Weights of a small transformer language model.
Size: 10 layers, width 192, MLP 768 SwiGLU, vocabulary 3543, 9.49M parameters.
Each number is 500 + 50 x the weight over its row's rms, rounded and kept within 0 to 999. Layers, rows and columns count from 0. Numbers have three digits each. The size before them is the row's rms in percent of the matrix's.

# layer 2 attention value, 192x192, rms 0.232, rows 145-191, columns 0-95
097:597533436514497607484513419475462535446544391569486568505537538412436497473532473439520540591526505490426506494482483479425508591483527510533473573471407491561461478538606526479504533544638500510536548450410460543510501479501458556597437515438489495505531549472565482505535588464433504495
110:474479507449480450500502509513382488501456555586562579413540456479476478436507561509546515561505492504493575561451504581580514576424475402521525478481483499594542500560517550484492613498564462593533480435480624504566504548549528469614547465493553519605505521488528530461531537571386497531
108:547551437377515500481525503502380435601479457504472584444475484565472533574446441499519529546509565517511528523511523539601466420512422424433543497417507531461415491424513524510462585469551601580552496487415479568499536530447550519578521589438489552538635533490520499510482513527439486407
115:498566517493526491507461510492473513454547482493501636644570477567537379493503534517432414475541563473582518518526409546549537601480444502518458532537469384438469541491397502568450494441572481472517427545450525555431545591519438466532524519535574506544558492524506473456515556503541533457
101:522502385535486498516530512516557446571493438415420513475492556531462501488504434494529530454524528490387498466512429453532535499560542405406464471577501529450528486430475497538516428474506445523478445533455512524572493440509463509428437511407468536396520529608509539556481511474499527536
098:501549487486491415545447492505495547420533503446548518498590426401539522499545465535467555448500566463515433617503545508526611560533531498586486462538576501454516462490451488515434487492490532510511549463473478524545482464600540440551498432588458544517556530521466502471506474511495455588
093:566466495564446546446614524510556553417486494547593584473482491488498516445526590551569562537456463522481521501516493576615440486449547509468547521457515509518490465543564480396534484620545527462446501504502586549518529460485512498475446394550522443447507592430376455432528537391440499511
117:423502498473574443512457452565528508487483412508470549431531548455531604561471473469536506477528544510497514556465467598626503518447440521555429583385447610507477407506562438462434531511517529553534603412443481490482598602581501495622431521518439440546482529489505531528529528510481469462
114:626587460504503512530586481508572569577558525547534502432510508518468484439560519454540486630597490504530445506505531444512523494430484493529549457430563481441510489528513443472472503610545526591538479556614433517550567520449462586465468471413554567511538473508509510433609463515481424509
109:516394493461543520481539524515572432638453528487437538582466516479526471554558449597472512531515503486439579530510420444472533416455459474406449515497487463504467549543502485542519447363534464481496487476475452485540468552507524468443604509493508588462544471465590494593557453501497589432
097:494497513386491512512538457518507480507520456486520485451549452549503520470538494528516506610550505417522542506542481480553464617496490559529545471511446421425439420480594421563499502465553474477593506441386495522499455478488513499518576566494480508614538539400524465530537478564656415477
097:628464430502451473386488466455515479537474529488519496570520576458495422580509477536458422529504468550488428389493473478511443508503542507424579604541470503492515555423495578454455543633533506442471442522577474509537409514460489498521533522507535506535538494432432484486526509539574527481
110:531493501540420460409594520538484505499493556506592482519537437475523520383446545580547530467519546519568372504584557504538531442544473505495436544534482538586497417559404439519470502525523581478485523472510543494538564534531396502583468539476450454588508417425479497481633518480482531474
100:590503504529584554425419452581508496511521466480505502426454391462449485548497582454451536425497513487466502534416482484450497448351540482482458378548424538441548487515402579538469566413482513455558479573528537491531457532508501522539492468517453538515573478611449630452466479541411505432
099:567469540554505438549502556471587510534588470600508513597497499541515492484578510448506402529501476468434523526643455548612479379469456562476585563403511482469450506552560508526566487453521476482503447484471526458543602509591495483418521511604499555403602509495469415476549552540543570490
102:398520523529468419584477520495492495477478472462498551469484485493515551511539504543536593487548465556555541480472477551486453429458438541522431528497503446529504531489435488514500543433510483576516549564474466428523509605491445408553425601472584479579541504470593537518506516511641511446
097:446458516509530456496508511420421527546478578513487497580492552540481520470512535549433486479510569581492512451365462560386573521531548528549462480563503498389461505516451454528430584530491492457487557517519503500399492487536457539496595476430456546520508526572568492462525409424511539421
096:484538485410499555478464518478466481514464466534505525552510564559487488402513465554455536441539448457507599604439416463516547448542514523469567525440591508458498461507425446480469514445557487523458549468472490478504523528509549456472570516471417477503382494486471526535594521538437605575
102:476437526477486600509502535494530502445488469437559407421476458467552407495554514508536473509508541489450456518509608434460383454447546522523515589449421571502454469413541516547551479567464441494427494449466580504534407459486485410528527488523425436514458484493458474509466434487565579553
097:478459503518565502466505469575454514405510497462459396549524515491512501526505531505399488438516522541455455492514444454513512512482499482445489501457538547551507436473533515409479488470551553400585459456541435444514556472534454528588418445469481485448374497494450498459541466462590418474
096:481485538457495595518537515503480439524481512478445557508477582535480462447496434529511447515520508467490496580510494565435466523455468484483523430575571434483607501626432490510501483513495527514566525545457496543547548457507480534455452486554504420522519476547464494478563501390455476559
102:599492561479554578501464462473531512431474510448401513571465409475536513553458464433469552549613432434500497529552557481483560451490507544619437494468506509502447546548546634549659525580479447609528551411500513498539453424461586507450426503563496453481464529555502531542477513493505464493
107:510615452594537477489497592484554532455574488501499555562499498477427605486522435596534592451575370477471454473504507463486447455480485534526443521578587535454518528509479498449554495440521522440482555562489466459430525572531432519496432593494551473534544448495515493494459582444470478563
095:593419509495413477532508559440603554495527465499469432508503477482477507559473552484533505465504464437470524496528505464547588576545526516517570486515479628488596476467432528462619556517489525470527563549480458568511496546406534532542443468488449457616436460466536518469590476459527480405
100:393498567499487454465574535558487493465514380545543471520531477461445475511512519517535578493513465495431541521450593473438545479516526470514483490447509568463621535390528480576517566470495506464559510480492444500551493415526494422516458471490510418540438575382567512507496470528429513446
096:539561490538601459535442372535555495490569505548580485611517501453609535489524550513573527461568467465548595473531578451523524475464456464545457432521616477409511594557552520528404511504496472536468494457635488480404478512508530376487484534432619538437411500591412554501555554438608487515
096:537527525453515479453488453506533551537497596467410541519525409507621565407512427502454605513541496437453536510509565497543587607414517448521545457417470483538433460509527467447512533550471515498494465446535515480569518481408469538513598488480519545514500475511389524490508425480608566540
103:581506517465526503537457502508496501482473524569395489500493475531432373465487484441366444465431446524524464600482407500447541513525504531475472503383538544622502412573538492522563531584514505538548493403496513510505479385581483503462444502495464585536433533433533502528528530513460427547
092:491482492607420449473469462438503504453579567481460390514506425508528427587616468397532444553423472524406509493536506399517450445467440495491447526447485541483492496545444512465480497444585560489408499405548508560565560531553517534529486528473397529517505538467389558435496386503457401507
089:532463541568542489454516540453483452508458464453504454535512481471472533573457485430524566550462459564427513441493447515440513551544525529566504553537495527414401506515546458487573426503485450470438483461530486566493540407498578583467577481431463425434541656488513414606444438472492452544
099:494475596485447489464437541395475481590451518496527563524483574592507403428499492430468405467422480403407543582517446508551412545517517597471448501499532461507578436558574499509435502572527533532499485480473421520509518489508505500547477603454496494529424509473447481527465503536493437523
096:533484564517512582561556526514548450412523540543509540499552508522522459489544487639586497437488482535479536507574542472585538473502542486488485549451452466460483515519516560431510525450499454524394521454493507491565483499576473509523527605515545447453510526473486540499457511512495498509
089:482479444537502510385539587470582418488564543525511519480437432449583419558621515557449516517446506536498501434545526463535599456510493547481578461576552549567487461615494559516602512521473526631463465454478484531524527504446412459521616481579443436395542579459477448485529513439520536501
099:543523445522489536429544564477503505621484524495490440502580499479549454541481531453410448552538488508434483521456517517559514478376628582413503482509491481490479507546512457622481440497493605513437497507443543520491469456661472520404455556428395463594566579495517430507601540467514521534
091:452525488472526442597540525528422455551442312497506432418518474437536540437551462572480465470468541465526501496484450483554511506442448568477485526464502514533448498439538447485497488431566441454377570456449387583536506486497488559431570509412507476527502553550519544397468401549470467458
099:526488476480491480509473572546536504621555453510501432454449592420432590509453465515529537536457581478485512520508472562539540521423471567551513472526592440438561586562509473615466479521523565454527542529521520578472584604528590535490471495488491484504492466500516535456578449448585461437
104:553595475515556517505463534506474386534517529509493412458537439436465516539502549487474486411479494486499499427583545541431547446458545457469591519484574590595495492533464545561502543540458511573428560460516451564394428489515510457458456428498531439494493422492472579443552517520491395476
101:485483544517482478505591447507594426500490399438475577557525375469520408574486451471517578500535512505524460439549420477482525556523496478544443487598470486526442404582550524515519494599479449482501471456510468455518473367542498506465499480535493541501527547404469521610497348545498458564
093:545519486501560561495437478441491450621505406491521462514585515501576577560543409491550461462578527410497462586405443482411478546466536617407543432422487433402429436554507453552462593412563606501477460497501419580526519540553504401501534418621512477406524467495512501566461481422485438434
098:484589462478516416547429546528466534580487528509477544466505476521463527486459490529453512478538412515472511558454502501483500606490588534542521479466509599530519432527471541526536506534499462517499536460544461551554521405421573536498511526526549477553543422430539473432440458514548508369
111:517496481572434549441477455532473606451466447534486414529597527534392532553515538507551510501514578442471564530393415545469486532488404577470483592465493501508583548459526490575536540531461572483547589492546530481441469491459471476423524405419460470543586471466573440473492517541561469476
093:480539524535517426462556502457488491465445520383502435436544459448542605558506495507565553553519468462521416547554450478537522563521524553505530530573515463512493584486506475557506423386503456496504502413581424506464466436500462562500433498498491549439542582464467414496424566516537597439
098:491524557518502536431445512464459520489505474529508490555473517532436512575530459529548438547454556454453528529485483433438538532432526492581524567446520445441512453421531495518463489543539571494394530558521395473487480406514499542547491418590416453512508498382497541469620447464510482494
098:530465469575521455438544472502422534479486432448527424520547506524499468509467558476529541433512530437476465520485397528585457478534550537474462446498445553503531552472520530578563575401533425475531544474464575501507361523531453488429567482500488531501486529487531444487581525561516621449
095:514587464439482504578389460498517419513555564540487470494489484505501535484412451545502457560523561489571557472574528530559633512454528483536605451477551579542448496510480487487573451607539549466479447538414478533553445500489499456457565496588535520444450447328412471516506510462524539519
105:481610510492571522447405522493388356519508500584539532484428592503478512553566472520481559431494517549559449482469502543446527553566554493552529549485569586463473453526499529401496487520525434514508472614563514511518476515497593527515445465558502496542478442511479463425603487431495466499
097:475514446475532485446481428472500497521526574459484437447467536437539562467530581565557518554500488506504519489547496488529467469547549390549607556502455442399391517500545449520517495522467600511525448561499492520373503488583492570490523469468456527444557470492411560452427504486571527532